python train.py --n_layer=23 --d_model=256 --n_head=6 --n_kv_head=1 --head_dim=32 --d_mlp=1024 --vocab_size=820 --activation="gelu" --norm="layernorm" --norm_place="pre" --norm_eps=1e-05 --positions="rope" --rope_base=10000.0 --rope_fraction=1.0 --qk_norm=true --attn_scale=0.264 --bias="none" --tie_embeddings=true --parallel_block=true --init="normal" --init_std_qkv=0.0491 --init_std_o=0.0 --init_std_up=0.0491 --init_std_down=0.0 --optimizer="soap_variant" --lr=0.00637 --beta1=0.95 --beta2=0.95 --weight_decay=0.037 --lr_head=0.00946 --warmup_steps=46 --schedule="wsd" --decay_fraction=1.0 --decay_shape="linear" --final_lr_fraction=0.02 --batch_tokens=65536 --seq_len=128 --doc_mask=true --train_tokens=379000000 --steps=5784 --dataset="wikipedia_en"
Each number is 128 + 32 x the weight over its row's rms, rounded and kept within 0 to 255. Layers, rows and columns count from 0. The size above them is the row's rms in percent of the matrix's.

# layer 2 MLP down (transposed), 1024x256, rms 0.212, rows 877-903, columns 0-127
size [106 109  99 106  89  99 101  75  94  96  98 105 104  96 105  94  98 114 103  93  99  84  95  96  95  94  83]
[[137 144 109 138 141 155 143 135 151  77 122 160 135 150 132 125 133 103 160 219 132 128 163 174 151 116 128  87 154 152 124 113 178 156  71 138 136 194 192 119 151 105 124 108 125 115 111 136 116 142 106 155 162 126 145 145 143 142 140 187 145 154 126 208 177 100 165 159 103  82  95 130 128 134 173 109 102 146 141 113 144 127  78  94 140 123 133 208 110 152 130  90 155 150 138 144  75 130  97 151 223 126  78 104 183 100  88 106  91 122 102 165  92  98 144 142 177  47 152 138 158 168 125  97 103  58 126 130]
 [143 182 142  97  97 142 108  74 139 126 173 138 169 187 177 114 151 120 130 158 131 151 172  93 122 188 144 144  59 136 107 187  85 110 124 178 124 101 115 115  47 162 126 142 109 110 117 169 138 106  96 122 119 144 100 147 144 153  98 105 154  88 101  73  77 190 116 164 157 136 155 135 152 143 150 108 149  98 111 166 167 129 153 165 192 114 144 156  79 100 123 163 125 134 205  76 157 203 152 143 153 110 101 116 152 141 151 133 193 107 155 111 129 103 127 147 116 136 106 101 134 127 152 128 123 122 157  86]
 [141 177 176 154 138 123 157 188 118 120 172 136  95 150  58 141 111 187 122 123 125 160 101  95 193 145  94 151  76  78  99 173 115 113 119 133 139 151 131 173 156 193 155 120 159 113  98 231 142 120 129  68 116 121 117 157 133 140 176 158 141  96 143  83  75 124 108 106 167 136 117 114 143  94  99  94 121 149  94  97 137  61  69 142  73 133 107 145 117 148 144  93 141 110 142 119 111 104 100  90  87 102 115  87 163 139 141 119 140  82 176 141 161 103 136  82 116 189 139 120 132 127 146 138  98 151 140  80]
 [133  49 112  96 163 139  91 112  98 131 134  89 143 114 141 152 206 153 160 102 223  94  93 114 107 101 131 119 117 154  99 142  83 145  88 126 113 132 125 193 128 137 143 122 167 168 146 139 124 184 149 112  87  94 138 181  39  84 167 136 101 188 134 156  84 172 150 153 104 119 149 121 112 153 115 154 132 102  62  73 176 150  56 148  99 135 138 115 148 147  92 131 170 157 130 156 130 147  73  93 187  69 142 158  91 105 154 144 108 133 151 126 134  81 140 149  87  60  68  99 151 162 114 116 131 119 105  73]
 [127  78 137 169  69 157  79 142 122 145  90 156 106 161  75 134  92 162  89 117  68 176 123  92 174 142 166 125 136  77 122  94 159 163 114 146 136 133 108  54 138 110 118 128 200 138  87 108  68  84 121  93 158 162 122 101 166 155 128  90 129 161 159 136  85 167 112 131 142 234 113 135 165 102 163 131 122 173 156 137  72 153 163 126  98 134 178 159 129 132 141 123  82 191 143 137 157 100 127 125 144 166 133 173 173 145 125 133 114 130 126  66 182  96 164 178 125 145 151 125 141  73 125 110 193 176 138 129]
 [134 101  87 135 150 120 135 157 113  99  53 130 129  76 103  29 130 115 109 116 161 154 173 104  95 145  81 157 134 103 134 151 128 142  78 138 142 164  67 138 117 138 112 130 121  95 139 209 137 134 213 118 108 122 163  90 165  96 141  57 100 124 118 119 166 137 121 154 174 168 129 206 121  93 132 118 112 129 102 124 128  63 138 104 114 112 121 177  73 113 140 132 151 139 141  86 109 139 111 141 146 160 146 123 145  56  82 147 176 125  99 152 127 113 163 195 164 172 139  99  94  67 138 143 164 109 107 163]
 [173 123  94 156 134 127 139 156 119  98 117 149 115 151 124 207  68 189 106 144 112 162 130  95 141 152  52 115  77 139 140 141 170 117 121  82 125 144 163 151 162  80 102 101 140 142 138 148 154 128 153  67 147  93 126 139 167 126 101 108 198  84  82 152 147 129 141  79 174 152 211 123 128 164 120  88 183 180  82  98 124 112 155 108 122 138 102 208 140 139 126 106 150 100 173  89 135 106 146 121 131 107 153 132  88  90 185 150 129 155  85 122 128 137 136  64 143 120  88 143 142  67 101 125 109 117 162 103]
 [175 146 103  93 154 107  89 168 182 122  83  66 170 113 168  95 171 136 137  91 156 144 130 149 104 126 117 170 172 167 143  99 168 138 110 169  91 144 141 151 141  83 141 118 110 194 175 130 124 178 147 104 112  76 156 136 163  88 150 113 183 103 143 117 104 118 174 142 121 158  97 128 179 133 143 103 137 110  87 100 143 129  90 146 105 132 138 118 128 162 165 140 108 153  96 158 133  99 175 167 196 172 144 103 167 147 168 141 176 150  96  48 161 130 154  95 122 103 178 194 107 173  98 142 118 174 160 147]
 [ 72 105 192 149 111 132 157 118 126 115 165 156 128 128 154 107 120 140 153 170  88 199 163 145  57 182 110 101 109 112 127 125 119 155 105 141 143 104 186 156 112 129 140 128 151  33 139 120 110 131 153 143 103  77 133 136  99 146 140 154 130  76 193  66  60  67 151 100 111 159 186 105  99 107 168 143 147 135 136  64 146 126  87 140 126 142 132 129 152  74 159 127  96 112 106 135 136 136 146 106  91 119  61 136  78  88  80 143 126 149  98 101  90 185  83 142 147 174 185 125  40 153  72  67  44 147 110 138]
 [151 155 155 142 149 167 114 187  52 124 131 156 123 125 165 104 195 126 153 145 143 105 141 122 104 141  57 145 119 157  80 136 120  73 145 100 142 124  94 153 109 111  85  84 122 116 170 111  86  78 136 104  98 106 116 149 115 109  94  87 128 166 148 146 186 169 148 170 120  95  84 141 121  85 233 131 124 114 188 111 139 116 117 134 118 160 146 110 153 135 135 120 120 153 137 175 121  55 151 175 170  56 114 113 177 146 127  91 151  99  90 112 128  83 111  70 120 138 145 139 164  95 178 136 123 143 107 121]
 [193 113 131 136 168 163  88 131 131 160  79 189 131 154  80 125 135 141  88  73 143 188  95  99 170 105  70 105 195  87 167 123 117 136 122 129 125 156 151 137 122 132 123 134  93 145 161 132 119 149 149 102 188 106 134 130  91 149 160 112 190  69 153 142  89 176 118 170 112 135 127 193 114 142 147 153 137 115 176 183 149 164 111 148  78 157 142 111 185  88 101  92 161  89 104 163 166  74 103 144 124 120 118  85 105 153 152 157 103  65 115 146 149 137 106 100 184 109  75  75 157 138 187  87  87  92 107 155]
 [ 99 179 116 161 149  96  90  77 123 166 119  96  95 103 149 192 129 126 104 147 140 155 156 129 124 159 167 113 190 165 131  90 115 150 101 147 105 158 167 163 132 101  96 103 155 160 210 103  96 121  85 136  87  57 103 120  64 119  18 177  72 177 152 141 113 102 125 127 137 109 119 173 164 114 136 104 144 111 203 122 140  93 153 145 117 108 133 104 131 144 117  99 124 162 141 136  80 161 121 126 128 105 114 127 112 150 187  89 113 107 124  86 125  71 133 139 130  72 136 101 166 113 178 106 162  99 110 130]
 [178 114 145 185 122 163  94 152 141 150 142 155  97 121  60  76  77  86 138 168 133 164 103 147 134 104 163 136 105 178 159 102 154 123 136 128 102 114 151 181 108 155 125 105 174 103  99  53 151  92 154  70 133 172 144  77 153  95 129 130  98 108 134 176 135 157 129  85 149 112  94 217 133 111  85 103  84 131  97 101 151 120 168 153 172 159 124 121 113  91 146 120 109 141 177 145  85 157  69 158  83 187 118 193 159 201 112 149  67 124 146 147 153 139 155 159 103  88 120 124 119  95  77  67 125 158 143 139]
 [151 102  67 164 146 118 149 118 114 194  96 156 142 104 153 151 128 146 114 110 136 172  58  96 126  72  90  92 132 174 126 175  86 144 168 150 150 118 156 148 123 128 120 110 115 168 109  68 104 155 148  71 144  75 129 131 145 132 136 110 132 171 123 172 119  88  76  90 161  69  83  78 106 123 202 124 151 120 150 145 155 113 162 177 128 125 136  93  62 127 187 162 159 148 110 182  91  95 162 120  89 139  88  92 147 168 150 181 114 117  81 120  93 147  77 163  99 116 133 126  66 133 142  95 171 141 187  85]
 [172 183 138 138  71 115 121 143 126 161 133 138 127 128 139 179 142  89 194 136 108 134 168 138 107 128 175  99 178 142 144 117 126 147 135 128 120 108 131 105 179  42 126 124 131 133 118 142 160  94 136 127 101 159 112 166 107 111 117 166 108 132 118 167 136 164 153 130 139 112 132  96  58 103 109  99 143  88  59 138 190  97 119 150  64  94 181 112 108 115 163 144 114  91 151 138 175 136 130 171 152 133 134 153 121  67 158 105 112 113 147  85 107 177 121 217 158 133 161 146 175 122  96  65 135 137 136  94]
 [192  60 170 151 141  84 108 132  98 143 135 166 118 112 119 138 187 137 192 109 121 101  82 107 133 126 166 124 103 135 120 104 113  83 135 116 128  98 186 175 132 128 128 117  89 176 118  93 103 103 142 116 156 133  88 128 124 131 125 103 109 124 131 132 211 111 190 131 144 155 149 162 150 167 129 145 103  93  85 143 184 121 127 130 142  59 156  68 109 121 114  61 138 156 140 166 106 102 131  99 138 117 123 140  96 116 192 133 107 138 165  44 152  93  86  88 141 103 150 127 155  75 139 167 128  85 144 166]
 [109 112 136 126 154 102 169 201 100 107 143 149 119 137 127 159 109 133 150 131 158  55  77 164 162  90 117 167 116 164 149 136 109 143 139  70  53  98 119 134 106 151 161 123 154 130 117 117 109 141 143 115 127  55 149 117 149  67 113 169 141 169 113 155 191 137 220 165 110  59 116 111 190 130 130 192  86 122 158  77  89 117 114 130 126  91 156 114 105 200 112 144 130 141 114 105 143 129  98  83 117 127 150 109 119 197 176 129 158 121  85 109 145  59  71 119  81 157 103 130 150 131 150 141 150 178 147 107]
 [126 110 130 171  86  89 131 147 143 135 152 161 101 128 100 110 124 177 129  92 138 153 115  86 117  98  79  65 103 116 159 110 143 117 140 150 166 146  99 148 127  88 131 100  93 128  94 129 127 166 105  92 177  72 137  93 107 134 101  82 173 216 126 110  64 126 120 153  83 114  95 103 112 140 150 135  80 118 149 115 114 170 103 117 132  31  82 116 140  68  99 109  85 157  96 102 211  86 165 139 151 105 109 131 191 122 138 111 139 172  98 104 108 151 108 139 148  79 131 163 113  81  78  69 105 113  88 106]
 [136 122 117 158 138  94 138 116 160 138 129 118 121 141  75 107 118  93 120 138 163 108 133  99 115 138 157 132 142 112 105 132  58  99 113 115 138 165 188 167 194 157 106  79 163 108 193 113 111  98  95 106  70  98 152 128  51 141  75 168 124 160  79  95 223 107 100 159  99 136 140 108 113 131  88 166 121 148 101 102  90 132 158 139 122 116 153  77 131 135 116 102 177 144  96  78 145 111  81 209 190 140 135 116 117 133 138 121 182 119 120 109 140 104 210 117 169 107  92 117 122 115 190 176 182 111 162 137]
 [149 123 180  90 182 119 155 160 147 201 139 123 199 144 121 178 100  92 204 102 119 171  85 134 114 113 140  77 122 182 134 112  89 107 103 132 133 209 170 135 129  92 123  56 124 105 138 188 109 155 130 107  50 108 157 122 155  75 104 151  95 100 182 158 135 130  91 114 202 169 144 151  97 140  55 158 125 132 121  92 104 142  74 126 131 157 187 121 153 140 145 135 149 129  64  73 127 132 121 137 148  95 174 137  93 146 165 104 141  95 131  69 164 165 109 118 101 143 119  84 208 118  75 101  78 144 116 142]
 [170 166 108 125 121 146 179 120 171  80 144 137 120 137 156 137 151  90 152 186 127 136 105 184  84 163 160  85 122 118 117 139 148 119 177 128 107  78 143 102 105 156 151 147 110 149 139  99  70 109  95 139 138 127  93 131 156 118  92 149 105 193 138  91  95 184 107 142  99 159 124 124  97 147  73 111 126 159 154 173 140  62 121 141 120 140 151 147  91 140 101 192 152 160 121 199 124  89 122 174 118 121 112 185 111  81 135  82  92 141 121 114  94 159 173 102 101 111 151 122 137  22 123 164 189 183 128  41]
 [170 159 146 173 135 129 132 137 126 101 163 150  96 144 110 139  95 145 129 107  64  67 135 145 195 142 139 105 136 177 125  60 149 103 165 188 141 122 144 138 130 120 144  84 119 152  90 100 135 204 203 112 162 112  74  91 140 108 126 137 126 159 182 162 131 142 116  99 116  93  98 130 157 162 136 137 125  72  77  56 105  78 124 128 110 139 120  79 132 121 125  34 134 107 121 113 107 136 139  91 116 133 149  94 106 139 125 207 148 115  35  34 166 110 171 111 154 128 143 141  95 157  33 183  99 150  82 128]
 [167 112 156 110 171 162 144 136  78 127 128  94 137 194 103 161  94  90 130 101  52 118 156 166  62  99  91  88 115 123 132 161 142 150  79 164 136 109  95 137 142  60 160 156 104 122 122 134 148 117  95 116 162 139 181 147  75  62 101  85  92 100 143  93 123 161 161 160  97  93  76 114 121 128 105 107 157 122 127 137 128 151 157 182 169 119  89  77 161 139 108 149 121 145 135 123  68  73 127 166 127 180 191 109  67 126 118 125 158 117 169 140 151 143  95 151 119 169 175 124 115 113 129 135 121 101 149 168]
 [115 114 163 143 183 143 137 136 147 154 150 109  88  71 110 155 124 130 166 121 116 114 109 119 117 175 109 143 106 109 115 106 106 102 153 163 139 104 104 170 168 133  86  82 121 138 184 116 129 100 113 108 106  95 139  81 138 127 123 140  93 163  77 155 114 163 189  85 109 141  91 151 178 128  98  69  86 106 176  97 114 103 116 118 123 200 142  85 115 144 150 104 141 154  91  75  92 105 121  51  76 101 120  72  55  98  98 148 175 156  87 134 131 194 128 158  48  59 104 140 203  29  77 159 161 135  91  83]
 [124  82 134 120 128 159  84 141 108 112 149 162 154 135 168 134 128 127 142 140 155 150 110  79 188 123 160  73  88  95 120  49 107  90 112 115 102 150 131 136 166 131 100 110 171 158 160  74 145 132 106 119 140 102 142 132 117 153 136 128 139 103 155 151 105  96 171 123 144 173 174 122 145 169  88  92 152 153 141  87 106 119 120  67 105 100  74 135 112  91 107 156 170 135 129 196  98 112 110  70 126 141 126  90 151 105 189 158 111 144 197 189 131 119 117 151 155 172  93 100  43  70 160 140 115 108 133 153]
 [143 132 158 100 140  74 181  97 129 161 104 193 142 176 180 165  62 115 126 111 110 113 144 108  98 157 130 113 100 165 118 179 113 201  90 172  84 149 120 144  97 192 111 110 142 149 133 130 102  92 104  75 135 110 159 111 112 159 153 192 159 181 157 161  88 116 207 110 146 162 161 173 127 113  95 127 131 132 148  47 162  95 171 153 163 134 171 159 200 125 140 122 154  78 165 121 183 136 103  66 111 131 154  99 169 153 103 175 119 138 170  87 175 147 138 168 107 115 149 149 148  90 118 121 119  78 107 105]
 [169 164 121 141  95 115 131 151  67 166 120 143 157 117 151 119 153 166 124 102  99 109 154 138 141 149  89  63 185 142 143 101 106  77 146 120 143 154 141 170 154 142 164 124 171 179 149 158 124 127 143 107 160 144 122 154 152 188 137 128 223 175 193 154 121 144 181 128 137 100 226 173 130 113 103 117 119 100 151  74 113 115 121 128 165 129 110 180 161 114 116 168 145 159 141 164 104 148 141 121 149 210 118 141 162 140 132 189 120 141 106 151 125 152 114 201 117 160 134 180 125  94  96 147 116 135 188 116]]
# layer 2 MLP up, 1024x256, rms 0.229, rows 878-904, columns 0-127
size [110 101 111  91  94  90 108  85  96 100 102 108  88  97 100 100 103 100 104  94  95  90 103 103  84  94  98]
[[147 179 161 129 140  92  91 155 121 155 121 107 143 117 167 133 161 149 170 117 150 121 139  87 160 100 118 146 119 102 132 119  85 192 120 195 141 110 150 138 113 116  83 159 161 126  84 101 215 157  88 120 130 105  91 156 145  95 174 106 129 159 143 154  93 105 116 136 143 114  80 125  77 100 159 130 163 129 108 121 108 120  86 120  96 148  78 144  65 136 110  98 118  88 162 116  91 136 211 165  85 166 171 104 154  93 120 164  87 163 179  78 162 139 145 160 199  97 112 124 138 121 172  94 116 117 175 145]
 [ 88 156 150  90 135 118  91 189 124  95 130 162 188  89 170 127 130 171 173 137 218 118  18 119 164 155 130 116 147 101 174 100 127  95 182  82 113 141 105 146 113 166  85 117 172 102 133  97 117 144 142 199 134 179  96 107 158 139 151 146 100 128 124 100 152  76 149 103 140 105 120 129 107  66 118  65 140 144 195 145 153 111 143 191 126 149  85 128 136 206 133 135 109 100 124 116 135 123 130 171  71 152 117 123 167 157 114  97 137 163 143 131 155 133 128 117 160 134 133 124 135 119 171 153  98 143 156 104]
 [148  93 167 160 112 125 122  72  42 158 104  97 124  89 161 131 192 105  89 111 195 109 179  84 141 181  51 121 158 119 134 122 187  99 154 120 168 168 147 157  92  51 148 127 144 140 145 100 116  99 182 107 156 107 150 120 152 130 175 106 107 110  82  71 107 154 119 151 131 145 162 149  78  91 109 128 133  52 125  96 142 125 163 141 178 196 126 109 112 109 111 103 139 127 131 158  99 102 151 166 100 114 121 184 190  98 120  90 175 123 149 126  60 166 178  96 153 106 116 104 124  90 112 150 140 131 168 122]
 [135 102  99 137 115  75 116 109 145  98 166 149  94 167 133  85 160 131 177  84 141 145 138 134 128 129  95 142 122 176 177 139  86  77  79 123 185 172 132 104 161 153 145  91  87 109  98 144 158 114 170 156 125 167 134 128 116 110  92 136 114 118 198 125  91  44 124 150 112 108 100 105 104 199  78 107 181 135 113  75 126  78 114 154  63 138 110 125 144 156 149 119 125  99 135 152  93 190 119 151 154 158 130  95 103 127 120 130 178 130 109 167 104 124 119 121 208 124  85  96 154 166 111 152 104 155 145  89]
 [116 105 131 166 136 115 115 146 113  90 143 140 119  58 121 103  79 118 178  99 113 202 124 124 136 163 158 139 167 101 135  98  65  74 103 171 171 122  41 137 174 126 135 126  69 100  99 186  90 141 195 181 126 106  73 129 162 118 118 102 128 100 155 119 131 158 129 179  99 141  98 160 123 121  86 155 186 130 160 183 113  86  87  83 124 114 175 106 129 119 162 197 111 122 117  84 154 108 142 127 108 140 124  89 144 120 123 108 129 160 118  79 140 136 126 104 159  99  90 152 129 137 135 127 115 114 144 164]
 [159  97  90  91 168 148  92 122 148  78 131  88 137 104 102 130  89 135  74  85 115 177 139 153  41  85 111 141  63 188 134 115 165 101 122 128  58 155 146 149 110 101 128 161  88 116 101 125 135 120 126 155 127 123 175  95 151 120  96  87  76 145 103 165 155 140 181 121 130 141 179 113 112 188 139  92 109 136 113 140 104 145 111 177 172 152 102 183  92 121 170 102 181 145 133 143 135 129 153 167 163 116 214 102 138  92 118 138 138 176 129  87 143  88 107 173 159 129 111  81 118 102 147 144 157 137 118 167]
 [128  86 158 103  94 134 151 111  79 148 154 142  97  93 138 159 116 156  99 137 115 153 114 159 148 205 129 109  80 130 112 135  89  77  96 143 133  83  92 136  92 194 157 113 130 135 129 138 108  68 126 155 120 170 132 140  98 194 141  80  73 125 166  75 162  91  90 155 141 134 142 138 111 188 113 142  86 170 150 119 145 150 113 113 135  85 184 137 127 112  84  79 115  88 150 147 101 140 137 148 128 161 135 154  95 177 105 130 103 129 130 214 140 106 132 120  83 102 138 101 141 140 193 180 109 114 172 185]
 [120  99 142 199 112 172 153 103 108 182 151 136  99 151 158 221  82  82 151  77 135 125 126 138 134 133 115 146 109 153 113 106 139  90 120  97 108  89  81 210  90 165 123 127  96  87 168 173 145 141 212 113 102 123 171  69 154  87 109 145 158 110  78 146 110 139 123 144 173 125 100 110 123  76  95  97 142 123  97 156 156 147 122 106 112 111 128  92 119 117 169  83 138 142 163 104  88 136 115 197  92 102  90 157  71  55 103 209 107 108 108 107 147 141 160 182 122 110 133 147 127 119 156 123 166 116 180 163]
 [111 138 128 116 168 141 131 103 159 142 168 132 161 110 119 143  91  96 159 178 149 167 128 159 146 116 141 158 155 143 140 134 135 153  67  79 103 128 107 181 165 116 112 160 109 133 142 126 162 194  97 115 200 184  32 147 119 111 199 130  97 149  38 104  71 150 142 111  94  83 119  86 139 114 128 173 167 141 151 129 145  92 157 233 135 124 127 115  61 122 151 104 118  86  88 168 109 115 181  99 169  27 114  95 162 126 161 114 136  99 142 151 121 175 174  67 127 119 155 122 132 139 128 120 134 103 161 131]
 [205 116 133 140 161 133 122 129 100 146 162  77  94 116 125 142 139 144 138 182 211 131 179 189 166 130 148 180 129 140 138  82 153 150 198 115 127 100 164 131 142 151 118  83 117 136 130 108 192 112 116  98 115 166 139 139 155  95 202 113 119 180 138  95 141 139 137 148 146 125 136 125  70 140 117  97  91  84 124 188  79 151 134  69 104 125  83  82  98 142 125 111 128 114  69 148  90 153 134 143 127 172  89 151 113  91 127  70 100 131 181 154 119 113 116 113 157 100 146  99  97 136 121 128 141 152  99 181]
 [139 127 113 135 137  90 146 159 125  84 150  81 150 172 137 152 135 142 105 172 171 128  95 147 162 129 102 138 137 133  75 180 126 150 168 118 121 162 144 100 131 146  97 120 103 110 128 162 160 144 165  42 127 172 142 115 148 126  63 112 103 113 188 168 106  94 115 132 121  57 155 172  74 198 136 113 123  97 108 167 151 144 127 138 170 142  82 155  97 139  91 168 109 131 112  86  97 144 125 174 166 217 143 126 104  62 124 118 131 182 107  99 109 150 139 193  86  83 150 120 205 135 138 139  85  96 118 113]
 [109 116  91 142 147 133 138  96  83 182  98  75 101  77 147 106 123 131 150 158 132 112 110 110 108 127 138 173 126 147 125 111 159 150 135 132 122  92 183  87 124  98 171 196 152 121  96 108 144 168 113 132 187 122  43 146  99 104 161  66 129  92 130  95 171 128  89 138 166 136  58 109 105  73 160 193  65 126 161 207 120 148 107 130 198 148 137 178 120 122 102 138 139 178 178 157 140 133 141  88 109 180 171 159 109 111 130 146 180 145 113 156 145 156 134 141 150 108 143 105 116  42 116 145 119 167 189  80]
 [ 46 152 137 111 140 117 143 165 154  97  77 107 118 135 136 162 106 129  88 133 158 149 111 101  77 125 142 114 104  96  94 143 134 125  76  99 106 129 141 103 178 114 120 161 139 102 142  86 120 146  95  93 162 158 127 128 103 113 117 149 123 114 172  94 158 156 172 115 145 107 141 179 120  79 118 111 128  59  94 135 121  84  92 159 212 172 141 140  64 128 157  92  96 173  89 148 125  61 156 141 111 169 163 170  73 110 109 146 149 191 177 152 189 133 174 140 107 176 105 141 137 188 146 108 169 150 142 212]
 [135  83 139  89  79 141 181 119 121 149 124 169 118 118 132 108 173 122 150  92 130 180  81 121 113 147 102  95 111 125  89  89  96 130  91 123  86 132 150 105 159  98 134 117 167  61 123 158 173 142 125 100 124 143  88 138 113  88  74 116 163 132 121 122 107 130 147  99 126 113 150 110  65 117 130 162 142 198 123 122 126 155 117 129 146 159 178 109  84  89 171 138 122  88 151  91 192 111 106 136  83 147 123 116 186 103 143 113  97  88 122  95 120 170 121 133 205 129 140 143 117 113 137 156 122 131 190  94]
 [161 110  66 102 149  84  99  81 119  93 114 136 132 129 143 149 193  59  78 131 121  88  84 118 141 101 146 105 119 174 156 101 138 107 103 100 110 137 158 149 101  97  69 125 154 150 148 184 182  88 108 114  91 168  71 230 100  72 148 192 125 121 144 119  71 162 138 108 134 119 160  64  63 109 135 146 134 145  95 116 141  65 148 128 114  81 106 133 129 162  80 116 122  94  84 153 136 156  90 162 127 138 142 137 121  88 116 174 158 124 136  42 129 142 126  73 136  93 146 148 134 111  86 117 130 121 103 181]
 [119 146 142 109 160 135 130 117 194 107 154  59 112 128  74 114 112 134 148 164 149 156  87 132 132  58 147 126 123 187 105 139 172 158 164 159 175  98 176 124 115  81 176 114 128 170 123 119 138 158 160  99 136 100 112  88 125 165 164 142 131 117 116  96 150 106 146 203 107 119 166  92 143 126 145 151 136 137 112 146 152 195 181 107  61 119 146 124 148 155  92 152  89 133 201 151  97 149 121 150 111  52 138 151 105  99 118 166 163  67 156  94 128 111 125 149 136 123  95 122 169 145 132 142 102 171  88 107]
 [203 119 144 162 111 126 147 144 155  79 166 149 168 108 134 165  79  83  72 159 128 130 116  84 160  95 101 110  49 111 123 122 115 142  62 106 115 142 107 111 113 185 160 151 141  96 155 177 100 178 144 143 202 169 103 117 142 116  62 132 126 164 112 112 161 108 154 152  85 120  92 145 104 178 174 132 125 141  81 110 165 165  52 105 119 144 112  67  69 105  86 100  82  79 102 105  94 152 136 111 132 114 108 123 142 106 115 145 135  77 139 166 109  86 161 145 148  94 106 101  90 141 146 125 157 156 180 130]
 [202 109 115 145 115  98 152  66  94  85 107  98  64 125  82 144 144 128 128  61 176 113  98 139 133 163 121  80 129 130  91 131  85  97 146 145 177  91 133 128  78 103 124 116 129  72 111 135 115  94 140 105 116 126 158 106  86 145 160 101 115 125  98 171 171 118 215 129 105  70 101 104 131 187 193 162 151  92 137 104  77  87  74 126 159 168 109  83  79 116 105 117 165 153 153 130 109 155 149  81 180 148  78 101 116 110 112 203 153 120 143 112 123 150 154 135  75 114 124  89 162  93 128 125  94 192 160 121]
 [123 161  91 130 148 156 106  80 134 104 127 115  50 166 209 146 146  85  99 177 129 101 137 151 152 145 129 132 174 121 144 154  95  81 123 100 125  93  93  66 180 138 127 200 128 125 107 137 172 166 133 162 122 104 112 109 156 149 144 132 158 195  99 103 141 132 152 193 117  68 115 121 119  93  94 111 121 120 119  81  90  81 194 144 108 135 124 185  89 119 115  93 175 127 138  99 105 135 106 153 106 146 126  92 120 168 119 184 116 125 162 171 101 138 201  95 135 176 129 169 160 185 215  96 146 113 150 184]
 [160 142 113 138 132 117 150 135 164 124 171 136 127 106 106 177 108 170 137 130  68 121 114 146 118 124 117 110 112  93 205 120 158 153 154 118 144  37  99  99 133  97 168 122 146 117 141 154  98 126 131 171  87 126 124 151 170 180 120 133 137 183 231 148 201 146 156 131 105  92 151 148 128 109 147 145 135 136 100 188  79 100 107 116  72 160  91 115 185  60 135 125 150 124 165 101 144  96 110 144 112 150 112 173 149 111  85 120 130 163 183 160  60 152 157 120 155  84 146  90 150 131 149 147 165 133 152 165]
 [ 99 148 121 121  88 171 155 116 129 149 147 122 174 158 169  93  76 139 188 145  90  98 144 168 149 162 104 137 126 138 124 144 140  88 108 118 153 112  91 141 100  82 222 136 127 116 162 156 119 134  92 181 102 108  99 127 122  72 129 106  94 106 134 138 105  82 161 186 147  95 158 169  52 135 117 116  90 159 175 157  77  82 153  88  95 146 128 128 175 138 145 125 134 147 121 195 171 156 153  96 125  75 103 121 171 100  57 124 117 149 147 154 150 116  97 162 151  92  46 114 152 126 168 107 115  83 154 139]
 [130 148 151  39 107 112 120 131 157 101  62 109 115  95 164  84 134  68 112 135 112 148 154 135 176 181 142 154 139  94 160 123  90  67 128 151 121 117 133  77 161 114 144  64 126 183 135  99  88  68 114 112 133 105 118  86  71 130 127 126 119 143 126  82 177  86 142  95 150 205  87  44  95 116 142 106 132 133 150 158 131 123 137  94  59 118 149 188 133 132 119 172 177 121  79 162 135 160 143 160 148 153 151 138 135 151 157 153 156 124 102 121 162  91 169  96  99 177 118  90 192  72  82 125 141 150 102 118]
 [136 171 170 131 154 133 101 151 126  75 152 101 123  99 160 107 153 100 148 202 125 159 126  99 120 132 133 123 126 149 148 121  84 122  74 105 164 156 144 178  96 120 129 195 145  70  97 122 105 120 119 117 141 140  99 123 108  56 179 119  60  93  60 108 154 184 101 125 114 126 147  69 114 124  88 147  81 163 117 132 162 136 158  81 127 118 108 181  97 178 150  99 139 180 152 198 169 133 173 147 155 155 108 175 135 112 154 108  82 110 161  86 127 146 185 134  96 134 134 159 143 149 145 105 140 130 150  73]
 [138 141 166 143  99 115 131  93 175 135 108 170 148 105 134  85 162 143 133 127  62 124 131 113 116 114 146 147 105 105 152  62 147  91  92 153 112  58 104 128  71  86 184  76 150  93 146 144 105 114  77 124 152 169 125 162 154 157 183 150 158 109 190 107 215 104 141  70 143 134  90 137 152 184 131 140  81  67 156 135  86 149  61 113 181 125 141 104 136 124 106  66 169 126 182 131 149  90 125 110 124 108 145 131 148  47 194 149 147 145 132 100 156 145 131 128 166 124  51 156 100 147 140  87 127 171 184 132]
 [ 89  80 141 117 122 138 152 157 139 104 169  83 125  97 111 108 109  91 124  99 101 103  82 123 138 163 163 159 136 132 160 205 115 140 183 139 159 107 131  66 183 158 111 137 103 109 169 134 186 154 165 150  81 106 140 112 166 129 137  92 150 125  99 104 117 132 207 113 164 154 151 117 165 189 123 160 162 140  97  95  98  66 113 129  99 145 114 108 142 117 102 153 127  90 190 187 186  91  59 127 149 137 100 131 156  96  93 106  78 144  68 131 119  80  41 145 165  66 151 161 146 116 152  69  79 108 103 141]
 [118  74 137 104 137 124 121 132 185 151 135 130 114 160 138 112 164 166  53 135 106 126  86 109 135 115 122 124 118  89 112 188 121 105 119 140 161 110  78 149 171 111 161 133 120 129 160  85 138 163  57 150 168 133 133 121  82 108 136 144 121 159 143 116  96 101 165 104 180 121  99 115 100 195 136 156 135 115 154  85 103 143 115 126  84 166 184 190 100  93 174 111  99 112 137  70 154 132 116 141 192 106 183 141 117 134 135 129 167 155 114 174 135 126 163  84  65  95 156  83 112 167 117 114 129 185 122 183]
 [125 177 172 124 110 171  86 145  72 150 117 134  74  74  88 127 149 119  84 140 112 100 134 118 140 107 152 126 132 103 191 130 102 158 116  83 126 215 129 159 101 118 102 119 152  95 122 101 127 105 130 125 142 129 124 117 140 117 118 163 144 102  72 102 129 135 138 161  92 105 140 115 125 181 140 122  96 178 145  96  97  88 133  67 118 146 153 101 171 123 120 132 124  72  79 138 116 161  82 143 112 160 178 100 144  84  93 155 124 147 124  69  94 120  64  77 171 130 147 160 189 130 213 179 107 162 121 123]]